Weights of a small GPT-style language model, trained from scratch on English Wikipedia: no biases in attention or MLP.
Each number is 500 + 40 x the weight over its row's rms, rounded and kept within 0 to 999. Layers, rows and columns count from 0. Numbers have three digits each. The size before them is the row's rms in percent of the matrix's.

# layer 9 attention key, 384x192, rms 0.108, rows 29-96, columns 96-191
108:518497443464554468487493482459560552509473410512479552489454527500543494538501486573482603580495491415427459553420492521499494484550479483481433428508500514479505586507482443464479539463489497512509480538569485473554491541538522463516526524523543585549480494432494507578495460492544520460
120:515505509570460518424476456397452496573517468512529467486451520466546534527470534508463473491577503472458493463497591475552421447475514517470566519498496481499467497523460489525498471508479490504452529566548501538530525444540575455541510448540527552556533500541467381492484540512472492506
103:526452523456544464451568477484495514458545474484454460466494551565537483472464414588502510507498495525544476454525486484510529535506527501513452558473504555502544542412496548472502550508468497510430542511483591492553500504492497458528475527502551477501492528441539511589510500491537461459
125:454488536534562501471472434437438525475512500505489475532522519508523478498488495457474571512487515496512583499438541407512461444503540485476494495453484487507509482545459508527565499417486545525460507503511532504503518441542564488470547506452400488615555494461483494496403460536492557520
116:518469550443480502524528540562549507521496585495405481506512368469544531485516494477519469485516543524505514480548568584479493474475520487541455449434510463572545510500486490526534461465537490494571483475537494537423454502437521532474548508529475422454497531488504523456597557498498554508
135:542487503464587507619433485458418461500430519487525514533487473503467517435499552533501484493490502441542496586526528472593525476446532554453439554464488484533491544498499499469486439479459451511488479566458480604469526475485485467557483490570570514462506456517430516479448523527555545530
127:533511504502502531417541484507516532431501434521477481498437501507489583452512480472441548433478518438530543498503449586553537434446506471534456529475412451520557503494492503560488485495476497487532448525515500542485475426538557536432451472497523519499419507462454543476485525469506468499
129:456591520454453527531524533399474476477477414500477469422577428555462519536522479572464563543512402470529501472495482496466510523525499507481568467482531502472564421595533515458510544466445422458544534510494464479467537539534498486471508467545455573451553484477429514486542546521491494497
137:537443468473486531518482479517535542515448548544505468524498475438399524504525486486458498512512450556427477554541501420547480524490485506435512539482568475518453435456537502490557513540529480482495549439530567406433496531421477543479494525473529491466540497472490489497498531440503479510
129:506540460482407520478533508463477561519465479439497468446426514536486524504517525451519534532484494430575493415487473438557528467566466579509504458476561512475485501542515530528517495500548464442449488494510505541451447502517544551492544484557453474450556433527495542573491559515487389474
132:509499510510530526525534516510548470548522468470445536485465522496513524465472485531434501547513474533556383508408493443523517512501488432457496479471514520459440450470412569440519495495483530461458524448494500519486500505552618482534487523506503502474502510540459494527490454431449567428
139:528483494507474468514552495500459532320522515473474543518492462433534533570485451452483556522493473515474502425526412490546503507525466511464495544497477602527485543450531482512556505535503498544453533522458477486533476477435501483522504489492520574431583511465568539532567522490519518550
130:559481419489417490550454545515484507552523482547468508405471456468484478490488431503536508506570489583477546515495492539458526484469503470526421536435493484522595418469471495440485463517498477450518570509558526492547512461493370550551486496517459408553498530495477485505461458506500509509
138:461529514585430516507460517444516443509506495513452516428528448589478521529532499477510442522501512557384550503476419489471490520506519558549513474444476499540464580454431539555567462455492460519515517494528506429492516470543518433455492481530592544460465601515456519532496510461459527523
134:546487476506558489464566455465436532496521490512466464501504407483511505465520509563532454478531475488521524506520463508466445522535500495445501465471479470443469532490511413517482505419510550509502528532470537475563494516514537437483505526522466418447590422511540576498539499488543552522
140:503537490553544464483536567478551474529533497523490505433579421469399460530530523487490519493540570495524487479494521434568477509578474490464542494545502544539494545510487492506549496485526502522454485528514519476493520489444431451488501494519501515572406441605538442481477473498434565450
136:481546442457461464480522464540542483552477501494534494476536566545414497474490519478514464437502494521512539475517652491480480448560481547527514449530490537523501529437485482516547469490491498550571511493513525510486582484545408481475513503555425486533480483515467569537477558486554509468
135:545526449435514496489486541514427419457475605509467491447434458507548605515447533487466504438465486539458488547548519482476488494501484520531502453506492545486457437475577532487493512574499565476490582541470470484580525569549488487414463507495448504579513447541509457458510571581519483453
129:497504563431470481456529532511551528465605456524470533515519547489500479488502542498527519532511502426426463476533553446491553498509460481562512494459456486491474554518471464466523524540472539488541468405462529546511492487427586480550502539552531485487589462501441504456468524494567484509
147:515524431499518474460442472621536504532454540483464528521454522510512544462488473459563569459548464504499473481446438486510491499446503426510474479509602527546440583527520484451553470490572594466535511488509517494517498514538458489429505505457520473511539466540470504567479445577546530507
141:563406549570515482564496496443443518447587465436440468532468519475496511512421493534490534502604534463516489495517462508528494475482434494443521576431576542465413475509522539487501504500527554545563418526495459491459468551505461503517550487504455559504497549436511465532484527553556510488
133:534428489465561481516496468501540439488435511429471436427556544428503528483517543518462463488517488488576452544492447534443458479491485488504469521481399545519568469438508508483464550499478474554517445503580586427495561504529556529447490434566509461485484611493512558486468552468528527498
136:505440442448544496573521485489535491534520485432494528552535415514468471521489498486490552516540437526464538510410502495461522489540529458541496532536595522440502532483538517504435542509497531519507528471509430545486474503551528501511463561569606491456554450488475511490428503560477408454
137:421525548520448490526469481462488525489447487412498532562454474472504504520568554505509454497436477526465456481437495472458452523525554452479509511511522536543483539560530519481449543506490438499559486411538554441520484529503454541484534493507502529530488560502470578430485489491490527544
131:540523537481560481536608490477483478489492546478519491467441543429533507635506528473487484464542525527430466541547584452526518580500483489463481521563493548564486494557470530578545508447494493487501465453516475516490503402530470560486514545418520471566559448524486474494454511514527489519
142:499562518508454476472594508526531450548521516519516497516497523477553480537526476461491486519526468568479543524457488573542539409484472544480473524472509470444522471540562381514517487519478477489481492432470544443566515538537556472563487455534525513510560477447433504450432480500464557537
130:524497456484518513470450492527512496460459518458482546501499516611485428473506504363479524497551501482514483569531413517523509584543467578483444538515590499492468496528416497469451554487524513490548495427473477408468562441472528473484521453534495559560520485496496506433545521500478532622
140:525453540443462523536500432545461525475539470498470460494552453542574495445521476497498530518530507487445543470393529392477570538449546588461514537466477512488431439547501465511506475443553442474469556511439538583546535503491509519465569558471452469456429579521517546504458448467518498541
132:516499470544511535603420558522513521523423510458483555439489514503562594549507429545494491520530471536513510482458554443549489505490473480530482497517493496465464509538506529535494499491460529504495415523491447443613542439474552514514506439511474490490530479462512489491407499500503469477
138:480568577458490472473476484492546498506408499485455456472466428492481464473433429516471484523518565496470514570502581407496497534498567515468489516456502526522541442485450496520474498509467492469550471525430511458543544483494469529493487515449507486491461523442488544498492497548505487447
144:493431522581537437492417522500494558479550553487543480488486508495550508496537600521506528482498504470486499515543504575438550449531497501512493518534531510470517482522498515550550451476485525522471487525477465474404473432525499467541554495494512530536505527550445500561525502486496475476
142:564468615473535491548421502489539529423460463527505478437501506497493533561544464514483473573493491478543530508506540497544506439473452516590528501445510524479541477503456420554494485500468465501466504475517519539488536498521488556559506539487460467556506450515580455412519487521510462449
133:511542491504479513500492530443499475480460524467521588525461567536541493474495443517509526522583471521441514530532526509475493534508504479520475489464571554546552426590478469511490547485465494523521567509505468520533560470477472508545488451464540474471406515512534555523495504565450513503
135:550414513485553527433521462547468511519490519461475477583488515572492522504484547486507500497575518524456458512524518497469463495556469543541484437429556548459482494513519459552515520421486444462491511463588464557520528522490524494465470505605490579532458511509383480510491503523500455505
135:548538516460505468505529486518592501494546465436497492522447476513496501576477479476501531440534515419535453528477517473424457539484525470502503463477464522518547513494491537582487432495496502442587593520494525491513482558526493464604462411479397484419497472485466511463543506454491516502
062:468495455437633506489546444452534463539514480475463500562496498532463497477520561566522443583442548538475448494480510490465520496488508533511457532571587524501485525468538535480534561518487492477535463421508498497480555554500503453431529546517501509501492508453502522494495488476505416602
061:467502501572499523472440475463488439558485489481449529506510517516490494519444530516501450532466474489515489445527545481508504515506523469570516546478459455516530457507519455558446468507476545442564509491495503474459517504460545502463528471444475464521543478502489527393478438504473548573
057:498557511421448498514518538425482517493493498415526493517520518508519504436585413526509507471481427535505523574506505462547470525530507468528465566408498554485542460545546395520541504505495551558474432548480525491573453494515479527478470515598481502413522485504517491536483481492407490498
060:506562474393537482485445464492515467498537472463532515469472493496465528504526534560535502428547504409506487519438449522502533513498503545455519501497539563480433496495531519481472541453560495438527529443539438555482518521430524432497567533478471510406511514457555471504533517479504558551
064:537574499531514452565489472402420517508581495472594495489482498511475483516477472508520537428522486481503546539512499495432474508535478538522547522494545457546494488428519431500568495440585512432413483470433557507512512500496506505497545512528485505439459451508472427509470485514466506561
063:477480496595422477499484507468494566512541468421410535503464502459528550511500500519476432565462473465521499520564556540456474458515499478531467465509482451472506460468525566508441490526460494465438512513561534553472472524528526507601461421504544538473502470521529544414465461534516474454
067:508537482431486506543530520534494489518503507458533515570443531512531474500515474494564537485520515501488477446472468460468498517550525560473505571463508580447493511541495488443476497503498502527564521456440499528495513536493545524484489574462559440517442477492474478534492548442459549530
074:521459534472523525556451524508506460515469441494505507433501558447509496506503521463531534511500467455504501467463496493498546545538512491574528515539427503454531507546462526521521476467538522486490469535458440567497461476511521502513458484389514530508520466470601523513480491492530537569
073:472529431514575507450473537436493522461468509520501481468418492555497506531481505552537492512491472478500443522557481493496460583461483474532501420541540477554510462511464462523572526480469529468474520486524437506497497540515495497500572515454526477531523519512566530456454588511528499512
068:501501537480529463504448498531525501515516510503477474563627407494465521391466527535492404526485524531492503543560479533493451465562435515515506494454562512568507476536486419565417433554490492479493545530500473522479542526507553497492522447532487470438483531447509529440540564528423441420
066:475485493534524461493500507487487527513523548476488565474534573580459534465478553482521457528492492536530539464529529479429512446559454452478502461545501480505514456485530542516473456538469473468507532440430500484491487513542541462494573509501481543454485407495569501362440506518513554559
070:522418556581448462466537461437485491492466450500530493469484478421529440585524574487496523523519565528510438457485548511556548509465500510485477545547412477499456508551492517565480566460410560462556500500545510468426484492491480476516441598493514492493439574497536503483550454512547420477
073:433514532544520451511507499430513478520487464518477530507471551458500362554443520511503539524472538516440514575514492441485476471554472570438499558488509591475474535464532466506494502483501436474476506452436521467457476510439503489444489615509506427464474523444450465483526506548520459477
080:518487506424511507482508509462493484514525467475493485433513542492494537548525489507487480496532441410520547467502436510554430535453506490491459550544509453479504485479451484535471480508549537450465502440489552536561441568503497476552506518494515537464502442498570592450488523511582577571
071:530492603500451465496584535544470500439504501458491554514511507492508495526465505505557464518472452598456491615526465599493546418488465459550454538474490460545594498456494456481475464568510479527462472538512445454517534472516448525482533430485537525491490420572467476411467537556505497501
079:455479459488447527538456447496479545521429496451514548486548553500463516559528594491518487525542498518546424432447513608503540527464510506436447521508448416528472519514586507439504552476497518507479459514494453535481437538504536549569475531395477534481524497525482513484613481408558566523
076:531552526548516488468522469449465489514507554489455481533509464455513463483505512482508518553459456445473499470479497540481517543589516491487484557471504509497436499495439445498462435451571512533520486427550516588533528525566509462528545566472503491637479457503437476474483496503513475466
091:409505551547515526413500482533521483503498466474463515525495526462476575463610502513457493485554432458497473456511478543492475432531513496504573530571436519491489492501518467429469556492500523498510544462512602508490445499545485541539517512467527585500467389541442523447534458482516587518
090:455537503522481454531541459483488543486489491468460526529532515503468466471507506505536556481547467468506514470541506503457460491390487509443506482484421492502496555492483538435418453558526515472445518466560523534495503460541474536463512442480523541568429403531557608445507431522511516444
087:546460453570482454477484526524457525471523569542591508489524472408543526536523439492508482468543517545522530494502477571559522506549551451499505532509544460431482485521503387523456487500460481579409417483482493545584462472481525476536521545477473570470498517511553435473493471530478521470
085:548533498524489487559515503581511526478483498478534486544534390480521391509435500496548410511475563477476488600506509499473523488493522559452441554455439494514482541490545517542536502479449463463523449515455448407520540485421500469448509443497494455512510559484506462575504505537497423529
077:446522535633564492471522449461570516559481465524461446501490514473540531490539530510466527438467480489513481521445496497559484510488539521482477503492427504485478499562532430457447489522511513495543487462523535498474446475474485509520524473467510539571520601508441550478566435428525499513
085:500508431429457497582463471572480458539457577521527534492544515488510469515469551530553575535501514489506464452459482485494533507512506501528430488474516513493489499524455473520546476524510488562541520507568450479545520502527469463526531513458428531482566515441501372490428546451509487557
085:453510471554524515550552456450480569547514452423503511505465556519558511512531537480530524489499458559524515537513443562414513503532582516393520480455481482502524514460546441503416479503503560496513466508446541552525433510523542414450549548464537534445481517446503507467478393472539469430
103:447573484521542547460469526465446488505533432464482480520465529492542538467570554512476509449477474508503516459491487512514493541447508535429526532513486466486486497507452512468379517463569590482589559461538569525509473517602497540494454495444584544566443479555445525484480391528520549558
094:530419406536517529530468541540446503564557532491554571473517544478558565528455431501491470502474491546478486562493531479546440488469570531534486501460564484519543553505493532545588546453473547479483465516458517497544540439425525522542481472505547526456468546514514410500474498545468458522
083:457512481512470480582435512475586569550546428512564494541520456479480500482499539503453465459480499454567489553492479498482506486570503516457543533459504572500431525447511513481497481483494576491522500581497503456451505500443440546490438461469468507469544462515536506517510533463461499450
101:553514489486502485578445465499540447408477452491460440548498474507504366491508545533472502547503504476523504487551544515477544475456513517529532516545543419481545505484488521498542521437539519474497534566471415429486514470499543497483538426565452411504547562514448514494427540469453546515
111:531492519443501478497522541432495469471519538488578512478480494449453487527423498476446468511435509514519532461537550473503487487530465561499489507490512552502558559503457569464572535479446462462439440521458435491517536471480499528455487496600519513464483503513529478522504579512521524527
092:513537540501548498451506518468421450460494539500551484529468531468557536530468497510520463471460471562506486447494512468577438453636528520514451464440500548498463464481485517493562491540477481499488532448451445488538478529495529513518487536523554435500505578541549516440549573516518478504
090:467510457531489489545463497513522472471439432443481494488569486543539532502501521548498504482468500457503454481440539486545498557444540487458517462506501529484456454518497560501473541538482540498516560443505499472429478522477445563442542490518556534552479434493518558555511531470484486452
092:500509474535536575469495479450447480480471431435491465516469503514519436500510489566505498506494447542508502494475452539562519503466503519460522570451509523538496472487506467554481494505483540519450540487536535484520501539453566500524492538500515491424519590503549524423526477520478487438
102:546458518465489460519482532528447476485430491503558487488522463535522490493496478534543505541478517508505516531583490541559486532522461507515494560539424496487506544529454462535508512513538554497509492506511476549556534474490442494459506551562511528415568546496553541413486490525480467525